config.toml
norm_place = "pre"
lr_head = 0.0149
grad_clip = 0.5
Each number is 500 + 40 x the weight over its row's rms, rounded and kept within 0 to 999. Layers, rows and columns count from 0. Numbers have three digits each. The size before them is the row's rms in percent of the matrix's.

# layer 4 attention output, 256x256, rms 0.105, rows 100-255, columns 64-127
096:531455424532532510505430491433481476534466546522485467443433428421556502511479479476516499467466495501500497461448540455516456528499562458536508533529482556443485523484492500467511480427456500
102:482513522447463560513530517528533565462497456506480465459507481545530516530461431490522446609570550527563513510478460461546568546455471512480539535492503478492505528465448498466505532535445517
095:563496518519514567481535503518466556587497491406452481481514458533559509443516477469464448509507470519483504491489470503530457550521467522577510523509444481486574488511536455508488485500462578
100:530461501472575480529469463531491470455480518556488587485521478437520514492541505456447504469487528476534380475523476403506525502490533536431497499551467495462497512461428536516566489507501481
092:559480512449453452520522411445422457500428477507480496475457537512540461479522497474460502511551531528498411449437451480544411495569525502458472532440426555511519381474493504466508432504495502
100:447505501458458504417543461481470461571485487550507558440483507498542546502466525508439519450530493463532583515438470551542519506536422472538463543517515489488463531463487540485425461478488413
105:576518448521472521504444469546501544476525549434470486483526485475530521485436486560491422487509563505551507471480517439532562472566454469509490573494507503443483478472474517542484475537469463
091:474549456517491511505523523491494508561428494520497398453442481478484411446511505388475492503484542474493555529471488459479448549445488554561444476471507447509450506542553533450506483496463487
101:488541539508472517415432515511530526503424562420526575515487475517487487497480594506497515464437508513461481540491583490532456514491526496530504503441443464458516508492486480482507459514425472
091:515500420512453463599478601504523538444517476452478477462511476437566568533485424511524480484492493469466495514430459483598495440418488423564480534451471480506527483476446520525472484508478471
096:451504514475487495517492585512473497477435531507495540502545538579459501440461476515494501570489478543507435525454484531431525512516445487424419469460537469485551556445571517466585524521464482
093:475571495493616558446535444531532425473483434510459530453503503472504436526454542610511474490496487519502463499484495497489484620545475501462495422562560503464468479531524541524514528521497543
108:458470503507515516454514536456514504535504518550528500575545488510546451522553520439490474502512535476523496485523536543508545426538476479437588562477475553540437527483459508482549478527468528
100:495581608523475534534611496541581478475545530523525473489559404453521456422510535470570451507472519444399555473540497439482449554489528530523495420561446446466458462522449481551525526538525513
102:577464492441529479489484410474462486505485492499512438478501517493506473453493547506557508510527544512477545517507481523489332462521562493533436528488563497486512495533509435570516425453438419
096:508501531518494522462516474570537441484584525543506487622534555457405479525523497481436542542515548456489555515499482517508456487566491567538494512488522483482498532459470503502488498493481458
097:525537515506484560569489482410507556488444496521467517516458409473528478581566498461490478506495397548586532490491452510497470456473497544459596501583537539523454508530533500485510573577483572
099:475542465526483487508533503525469461502438456507526547501503501504558517488488526461601496445454508453506458499556501490569531504420473494513572480479410432491504492513464528529510496547485492
098:550514510495490474521408460520477465548573501527506563456573485486422490494484456503504448509516529558453531525503500525481552538552461514452493497559432567506530519556527521541509502477494523
104:483534518566590463440558468550528458456478514513463551496512531514488434497489561463521543503506450519545504496529493515488485435505500479491511485412456466483495548417379482508506524510494466
107:484496521543523476568542532495470568498430509483571580482466439490529536521467509515500538502463542523495511544446518535518498506488519504463508444513521477456442498527520491503509385487494534
102:526442537480511536462493506538452545495436560418485474458493495496383498468549487507518592475550494461515525487531515443498444460469523461507521543435485503457513397400489495502486479499435379
107:506491548522485462493513587502499540526540526518494485487431512499459472477563497452513413492439476465477513531501528496518506502511500578444534435495503504443548544514519494460418416467534519
101:559477454471475535449479492530479548465497503496498453514510530512459534472501523513568516512497515574533564447545592464501496467464465441434506467498489481503522591454469483517452496516547508
103:439496440489523555581519460492519499506527551554478567520522517444489504528468557435494511476542470508433491498425476445512524498491516489507504436554530426495494488482482500528497442529560510
095:577493531418452523537481479482465522491397509482502538591465544514535481497497546510537428493590546492531497489478466455514559540520541477479487493440523510557472516514478480426485501506471529
102:496493465451468508497533496524494529528479531532462523445481507489526483495551476537479512563476462494495424546483522450604432546496505477528565514518507559444532586507466467518484498478540507
098:451448472454530486538552522526501509535476512517534475506516478550503539496542448442447530488514526426531472389470490467438483463498515497516512497451451515454474482532447471492525480505492515
093:503515569511476455532509643508527483487545507516506465545405565513513480559492530556502509468543516480541471537470543454514555460538448491545466500573465470484458497501443475457523483519522534
093:458473522514558482485527409508537480524506440462484468554468544529466500558465523513543542518518506502506591538440528588526487480424436525537503462536516514531459511483518535543499498463473589
097:511548500546533504496508468538473481476451404485489445449551531531560499538565452529474483530528427576484550470443473450543477457492455458482506517532504434556495439489486477509418512507462429
107:475501538533540481488520481582496463482479511526529493543539532483514514561466510500470582431510517539445581469487473526494502492511508555501554519528568542509539477504480492490548494557595601
103:472516511469522495471450504459474478522455440485449471462492481451466480477494489448489565498521471452489464443546493459422500477527510568533497528511493522489471479477431501510459454447435548
089:447486516531450500500485523585483482463477427579487564502520546516501492458460495488549463523465521462531472473491469541527564515538567435515492501502513528495517458513494572447543549478544484
102:513544522514529535506481575482534478510501595454566455517496551503493490561574509469523589517551505457495493530476529506585486529476538544442473520523483563509528584496548500498462540583500500
102:514471469401540516481459461409531491509385463491448543511546507515528430557412496446543561494462459486478552537506471482596498572490516525493560485445539549520498537488451532502494463496495527
099:548481539529532495559480499493520458512525523533449465490458515472512528552476462490498488514422482534533465570439466540450491480588458484457511441497568533519561476498528532522486437479463494
108:501532499496522485504490546510482451451494572478483532463534554486493471501539487508566441495525446580544513464503527481489466546498466457470492533481419528523451537531491474567471504560418495
109:502521498461510589447489448528528522515480525521486545521519513448504484469545514467513444506476443465521470509523493491510500488528471505515535481470509487475559458577462545547560530487577532
099:473507497429462531512501535506482533528517470443573427492505546558526590495555499553482505489511504507514527558492458495480478497479499425551451504531489484460525486539558513472536532475512586
105:485473501451506472464500482519502565560544489490428456489498547533559526428438505517520492472508463489465439479453526496548498502492494535515494430526473582498552517490551480544514568502600495
098:509505528480535501573470573421516485481506519555539507474419531530543575483520521530479568530495459551504530507459505520526454530537457436591433488470468461447517513453534537484488488539569536
099:461540490446478450430564525455524537485509537474545559505478525515492513453513487474514454566545419489489479508494501472466530494491467482445511490403528538403495467488501483483482363513512442
102:500516497517562495503444551520526453440466532459441551489513552455526446475501488508463555548498446503500462557525500508453549476531530470525628465490527511549435545454505466556507548542507452
099:492490516565491525531479463514522453526429503469528518550558496519516488521500444475477484485451478560439532541467433553500546560495501474460479503506499519466509497511524466449478560548527509
096:494577556451524575571494547483468451536496480577533524519529455516487477493485536488481452503523499526489478467569566526548511500477548485531513502500526455521460579509492565506525518495470486
104:504483510447509525520491511537504412486499496551532519435506555509499476455546449508525533530481422517519543465525512505543489571562468557503497467421518551503497482547540495456480472585469440
092:444520375487508496452538443523538505525522466442619485494537572506470510471516499445557526530533514506498500454520440535472461530499531546502499497520559484493559455550530505539503460516405480
097:475433570516436504515466467541495470498465442505537508530443505435499502501498544534505511457515480459506482586479406500528507435497550598510578497547399540470612520499608415484479499478521544
097:577557567452492486526538493464564487529469499480534422521484508475461516467446528504467536510494455443465498419530542491412501485519502495499509522454434525512432446462550529424464447492537466
102:517442449481547456528529609538584545509534532482564513491561487491514556519529498498532441477583515537521498442497551486499387521570529519501578511565493565530510478497523429556464454500534511
094:493508499462484483567487498477441478453506490548599527545506575495618490532499466477535534484510537498562478544513490522500518471514543512475562511484498460549449594580453456475554474432508524
102:542465498475535496429499482481472518452550406504489472512511537434488499567501517497513449489468540491475545476530421516547470540532538526530488441574540508528493581456572396565546508534485465
101:510540493479504473608537488496606469479524490532495545501506456534460489553488493454438473496424467527495447419580466513485453507444421477449587486432510519495500485499516425502510464499488473
101:492552508469485483515507541506494467463522546447554475449519566530516558470484447503466547539498521549491524496537519493566466505477416522506512533472548514517541511514530516543504480542476545
094:490505523502533512489499496497440408414434490519461502485545518479425462507448470586521503588479526566530467500521487430478496453453559517451516505487496507476503515520494515522446495537491475
100:545454424522506501511443526459417517516513546471496582490442529521486477508475445603501529488574524533461552455458552510507499425415542518517474522557488508455507458468462435480530475493499471
103:472451517463470494418555565523499525533439542501453455515485527490436507508519535514526479555486514494410499488468573489468528492483506482573550536515519542550498542462490479489554474451475488
095:456550571525447497475479431481475496485511477557506526469517543495535508502502524431500495435469428473448481513524491410529491528496512459477471505438528485499510542491544529572559468490490513
094:457527508515448494562486448537442459537474475592505483503453503511503555454489534424469496477447481466473582473500495502490489451445522490563581559496483477517568487508513536510464493536489489
094:450550476502478508499480505459523504556516532484501499450517502479570463556552488467468522516480530456592479525482461540541479597472433464471474523464459558463481542484527510527492516492506516
096:478539518514477491471472483542478534509456534519543415432511488521463562546456466545520485508487475587557483525503465519519465490424565506574522490521525513527486490566509487518533472488485490
102:507517473490504522520482534518419474540468539505531529455535519541467551523538480460550497464462477547491491555432503595456463505513498506545461511432456476526473471442447485475464493454588477
101:519505492552500397438468516442551424508516532521520489495472523526542485527508518472549513439456480440441488561487497488454519459485445513506535514504509470459492527498532583490463476456483454
097:482497440502527554472488542478454435490426581441537524513513579449555507441539477565514477523499551618521501482481473492521513455463575440502530534541520543498497438503514475528534479580571494
110:519514499500424457537523412479523553468518490503444547507481549543536525494473523488494513549530519475516446463488480453488483502499433467619535529525516483501504556466486425506470494523522570
099:479515477496551498474446464474457520468514483524512509554538431533484485523525525486546447571545453497527421486541476506459525504499480569513494460479462410499501498570533475446533447492554520
097:534496519495499449448561430541487537550538500422491525480464487512487534512514513508551420537479522450493513528499569502386552512511533426550502559506500560459527526497425453491429471478510478
105:484473559508495538571493542474455485481482549488538515491542461537543501535490505431473509465506584543540457525451550515491482540544482467507599490521528564602540426536468544454494489436455518
108:508386500512503530510491487530540509525517517487521546496542564490497557541487529511554486526479536446434507470539534458497479500473528510504526506516505549484474397407423468481517543505517473
100:543397451554484494455497467513527512548562523558547451442514482507494507470528437518526511493627454407451520446483511503440521465521450523517482550497461525522465548543515509445486526489530465
103:493556496454516551526472512534456436511490511552492503523439556467510397509486462610440456500530505551511446448542505495498476509449555454500532528512440516502571480517592589489449487537445454
101:451484534531464515491590504418523460525527574476524535526509511493509471447534533504501472497551509470468480413534564506479549463525491447524510488452479514450472437504511453516473519476487410
095:497446483507508502456487508629518502499496486477455543515498490510501546498519535492546485622469464509480541467509439494544474539497474468513525498512531514486523501512544466475513523535423468
100:462517490529522498488455455410619516500459497505403518463523507522542521466474563536541447487478550541578519569467475461475530474468520452480527475508537460493471461461475559444449496472506423
104:469566418522484462433440548532514480498453519495517490507526486495457526533503432493527469516474513442475485420459474440473442479450466496473525454475494519520448455487529499494471492537433532
097:521461472570499536523562493511496482503552497507502520483488508459476434470555511539509514485500540531533502505541489425519500472497487482474496559443471467557420557488480513481505464558527512
099:503511555464480576509566481480583506517540493507515465525459485525521496506571505550518457518500553526448562449543530519495561559504497486499453505487505543478405478434534484556439497483488504
102:511489558549400430500503516514573525556489452511452470511454521530530592500468464481529514503420476507520480518587499521473515467492508435488537531486493492547466555480495454467514488524475504
102:530493515505448446504528486519485479518438394550478541505537534516518471509510443451486454524459480558510490542496488441463469513508424467532467495436525523467460477515524521506559505497487481
097:493516514493519597543428543497509595476472443529500458447481528528546519501498560490487436519499490575466513499467527523603566583474507447607548513521483518560512474473557568488491440519509464
111:533489498441598471589495502473476437520471453529513548519506525489435473516452493464529504494480490467475502560571439460442501495468474532524530547528500526475441516500511425459486500482522532
100:512526486495471516476523501476438546459529553485478467498443555515514566553537458549536510523496526564499460516506486541504522547483527569565450447477454483501563466501473454543473493462483567
101:521496576480471456519531508478514502518453552509512546454510500470483532542463491415523489462539503462537540512564594476476433470469465510558466511479537525451487446450531378535423503513562477
101:515589536478476475441507497529592483507480616504544483448507478418433440516453500494485528502487511409525576464529553548511416507475514426458491446499409493541490556531524506490498484518513469
095:510497419515579543492504500556473490513509493478490473499530584503479484479479475521432429487527442426500499548561415481461500491558539485518522514475547545486542520569526457481435523465466486
094:523438499513460440431497517502523497515493545505510475520504502464492524456568476457502507542533530412446491450457510535495578515459439491517533569464509507471564517490491487516577547493565454
100:492493500533527461473440501528548502530439429433484465453564472490508472499470531483501533542489538507501527547447447500508463511556534467511558538500546481502498465478492556546476472467489477
104:498497504502496513524528507461494521477433529416453499543502507462484508527524499506523468473509486413516504544478503509488518426568540437512485559499420509485499543487447430539453525500390577
102:501553524438492464522499485453601540510467586488588502531503481520528464512506516441469504499494466523485556533538452563509572457567516467520520505533467561520536501501479453513546455528500500
101:507516496462509442491568485558451538571443464492503506532521483509516550542498550496425526512517505441449498489559498529539549508471472495518470543433467516534540477534485582496497520510502489
100:534540521467540461453540490439449497506483565507519528480519465475493463547473501511539523495461471497531507537399536552555472496469493502489518513463536467484526469564374533472500450403447528
096:470430526513427488396542434527489553500511513490441462532501460583448521484514473446562468457493495474575455522491519491489581447532474490481501445474519505492456517497516523477485440478517453
092:496506481437577502557544567505465484506470491530447475598543459495515551429502482556497518500522553555478477529483482425454576439496518536491468498524385506482529494522454525563527475506474454
095:526500466548551496506437560520506504496458547483497524424545553513485487558506551469469419439486495535535496474504467498529466537479568489552503487486541553515481505501495545477466481433492457
110:467500483471532459450502481449469527454419526530524470496541440437426484490479537493541507542453442503449487494472551517485479526551568503437530500487482458479454484491483432480512397456491470
102:447493496502491480585553516466495443454496498499530484462445451510514473525499561488506501543494485511446443477605553492533486492474479466492512604471536503404494550534493494539484520473510474
106:455454472522477476475512521503529480480516475487530474456522496517504522551502491474433499504515586547487556509461516533469537498507518481409470479523521442527454447434540517526524507431596480
100:482526461481452449538494507519453457490520541513415467501558490538525546476480530472450484531458528487499449523545484494522462442431510492497463522564516476444537509500485490474541429503413490
091:545550517475534538569488457485504501494609503489563548489506444463495453437464612516549500491462558485493575476526513513495489539521530516538463496473543541491605551530477513477545420500529419
094:445504461402539569542501508540453465509473532447568508477540492588451477543576548565504541522438459495503486503489484464535496519451512486585550591510455557509496494533504489479473432505514580
101:451578459520471512504435504510569537536535508490511461524507446469498447510467484515533478436402478460544502395535557519577545537580471497525458541495499530465538461496442490512474561575500523
096:507411442567525569500535534565564484524469482533525554501572560480519488419432520488483482539492513497498493520481466614521536459490495537550432440501527454555506506457481432504510457571541482
099:487487565500499456468500511484494495429464529482597550481492489431462502489534561512514468491481561455432490404560533471503423545536445483520574460493490498538541504469492452536559513503502423
100:411502441501450479563547508552418502508537546411536503502583564444457474556603521566499461409498484472477532514438544518529483526486473488522492524508513432429518547510462560501545523502507468
104:482539575481505508468529508543499462549526526521484573497518553490549468398472560519510486477496539530436530471445471545556441525485441464546518477458513515488455416431485534526491521477534527
105:492514428535473464487539541483444464456536476464598560506473420540506478495527486495485530524490488457490485515488462516523587442425519473517517571477529439494538497536536539491479453483509536
099:548492489480496573424468520499491430485486465575496480436517556475510463484524475522483527527479441459472592423503417520537503524504486445460488468437592572444478434488537501529477554485501516
105:555493470522536435507548496503516517500510559455445519472502567468513495526569472471546462510528511519538480516476523467484505419556474566534488516502570522480482466506539455483442495449483426
091:540434487566470449510546450432457406497526525545447467495533466524559488479469516441496506543517516473426459434567495527545419568486522508487554434537544452517546475533561469458489453481494494
101:551476495463511507532504453512417461474490477466486458533536489509460512489544517465474549552552474465488533456494484486560419523438510433523517501544555538506515517468537469493488504538466473
102:466498502523471523543414456528470493516540480492489457453456500452470519520548537515514514449523482520493582508554536563535569482533492533475503424487554527543478537439525505488524482554469497
102:530486523492509430546526459529562537465496512475484479531511478537491474516447563500495518516479525456539502521481521529560486572535527434492511548506543500548485506534469461471451458527505491
096:495505554500496514479568506487505471561528497490466490527529474458521519425526487540513552575516573440493431471463523524530527477490464575537424490471553550519436511452524397487531509430525522
098:435469503520457513557513510463522478553559529542520518504550454509528497457534481491490509476508452467521488471519519491440528439392503484461515549454541568489561487514469498576563551543518611
100:558460501544528396530503508557477511503520521547454577489518534498445450454482527472490466479510548534509451484485499453500532476495517516493551468450476534496495499497562459467538516463497447
099:538504497479489561487482507408503494505479518495528485445509457418511425443457437462494478512466564583518439476449514457546549538477429513474487511565534453448527469528530491515564502514486482
099:520467470548405529494524485490495517493508539515587497497463494455514490532514576481516482493518466431511533426499490476534533517506464491498508488479501526495562474551451494518508492597481449
098:463562509492510507508520499447525447506547450522532450542521447540480479478591520468524474517567527496532464484474487502510510479497429527503488497490498518482482514549503529545484494466522498
099:460578455476550477503482459431506560507511523505532526577483546494487466505472549444496547563430469481542470523550482499558515501459465503532505529548484472531469508423546503467474447493523536
095:522532460590549505475444541440519449522573527521571540583541517508471491450455479510466548453512446511530542486514449493575530488500484460456492511453502557483502542537448566472535451514425532
110:490525487500583480587514471523528473524442568465466505528547544537492447526473515548558502516467471508525448560534499571494519475585503450475513572533469588486518487479531467527557543521427548
093:501517520524482542546457470516476509490580569509486523563541559449445479463484531501477504563539460496500501514472500533464536567513521498517571512470443530525479535578488484475449514510486460
095:522438454517425518483587544520501521552460556528480556480498520451496555496553510515523434479522461487474534489550570497467494535486489499579478521459497519512511510461539499536525474479520492
096:458541537460488570505503432568510456498504533524407477482477541512513428505508478539486501428536509529543470506545481506599467469544452544546399494519502511504457523499521472482524493527461551
102:491491490528515594544485576549547457562499489503521557591451462460481576462409583482502570468489529463530446438530494455563486532451518472514584476474504465529454445427505519525493493514458573
101:505521540518530428537438445500499525497552543439505489492469507469515559490509507503482470437468522428480493482511485578512490505514543475504467486548521478512508551462551518438469440521478508
099:490531553522575494474541479456509519524530512473515531442561503551552487567474451536545446508483564503562429552515481507550539496577480574538544468499459499512429576561497480471549443452525483
095:559535488450591466502546462469465594433522502477496444506506542488584529574498524472471512430486489503471525453507507524523420494544520517498482564526521507464501496567467499492508423465503547
113:491455487489562509497504470593537558498522500547522506529553495453468567476507542430583429511492494495496512510518510492481489486609394476490525503490464479495537520443506490484487431484457497
105:503532505435547524468470527505449496494439459500541477491459534533498558488530440596459488464570548519525563455570471520474469452509448494523563559470519452551526395502459532482544478500433455
097:532479511548631441491515502500495481536491529532510518496515492443483471503443507524431500526529498483510554463540518512502542517420447490507504542475555509505425469525460480546442479488454443
105:501521555513468486508423465466560474498508541464550497530484491484605517469508524522554498471420520482462460499543517540482510484524497495536511544495427517514485489468465415587519487520483527
096:525472512551507476511558471550494435523470450518531506479464501541494507497532520478504410464513527502510466488448496503543480595491468501498516500519539521509503492509485502613531493482536448
099:503558542476448530526579553521510542461499465486531488490435472511429422499489517502493520503466566495521597521489546501456456466446509501557540470558564542524521516507510498598517459457576531
100:487453479460563499525474527529554519507452398510540473517477480561555511534516370515475465478456486480504510458442438486540483565555433481494447470534478542487475526470429450522449474511517479
092:434468452482469454512585523530540508492532481507458497463499493585525502455513536513476455495462473558523514484493529531512492458574465468508466400524481510555532410501536560570470494438509435
098:477420544481547501504478549494493499475507520471552523430585592479490444496578449550548530479427515513505479526457493572540541504500432491443494475576498470449531484532478464524558500571423494
104:497532533538477565500473458521512401542479561528605538509513518533486488481535491571467455497451443485506508483524512528447538501451570528468550493524490461445476516486508535532578510517414553
100:533498490495515490496580477438409549562471418519507462454524518505516472512483572479484530496500548509462544541505456505507488507453535485525512449504475569489482534451552484502551572545543480
103:524513468525519492478482514451501522497495540445515442469493496530482579492527523550427486488460498511568514493490528506441569503502550536527537484541448513490502473515520519475536521445499471
097:570457514535484514552492462555487487548565511526495481485458529522499461517534508487522519506498529527472495506542447482498514610466501505529444502523505432472557524523485489548515512525398485
106:508502581432454477496571484555512413526502519466517548530482476523452498488554545447496403432501494480490570492534485477526534501495544486527561544465560529456547559470441507606564455499519488
094:467511494498494454482489531519472516594437460404522479453509454434519511502439563525508485539498496426458438453433426505536448497469469553415546511517525464470539459528476476436547465505519460
099:503474530520439508539525525476487476458505480608479546493491507560490444526495501509514414415521493507467495476559448491528536476516523490591539520429428471504502529502507578450459461456435530
102:506557443545521466460509514523461484482438458565515428535553499493519512451516507540488540550613613517480478431487577501529517481519551458534562469542498472538470497512513464461497537426537473
100:519472528541501535486544547486517434559548492513545524497555466455537453486556519440470552525494534464489466502466477519481453574501482549442470490546486541509477560553563475528551533488521571
100:480505532573534530528430518544507529488440521536518489528486529532488511486489460488464545512605546489451536542488518530492533492461529446507512490498514503494430521567446515503497542462501485
114:474493504483567491458478520489480614510505565530460529474536529493522453531472504562511455443494510483516471548452469529526540492459410501478570534450504562522461530464489550478509401515462455
099:513570481510509517509517448566484600505396483483467498542484507476492502476478512509466516495508471555540489483551431524559583547447520512505511459536398524521402513450511515528556466443457525
092:496491461493476506475523517584493493592550533504554440514547488494534569481532517532472492552499539549512453477558457553438581580549468482558580509524525501520490455427430541453465500482438462
100:498460521603511530457488487540406493467390467473492494503464530497569471510465405471455458492527496536611507482543495464569459553510522418502446443445511516538517512532429585489535451506494493
110:479466564496522491568507546499445446546521475454545580485474478442507490469553534509557564472463499419533522550516476469460408567420500538554460498506534449499467542468492498518550520475489530
105:494539567506530445521523448507439474536494547506533534499521477514519499527469526420423505595512479478473495430563581524465436508508502470480410528505535524459535537486488505495566464515467512
100:556511479514471549459468552491470469496457505488463594481471522487505488550511486505524423485494456508522455494525511529517510527528477467504560449478484445556512477512447457517515458505482448
093:495526460518544523432505469490481515480548482489464530549491481507475477563519576512486440410542438491490467468493523542496502530502482481483472488537484435522468564568474509588484521418503509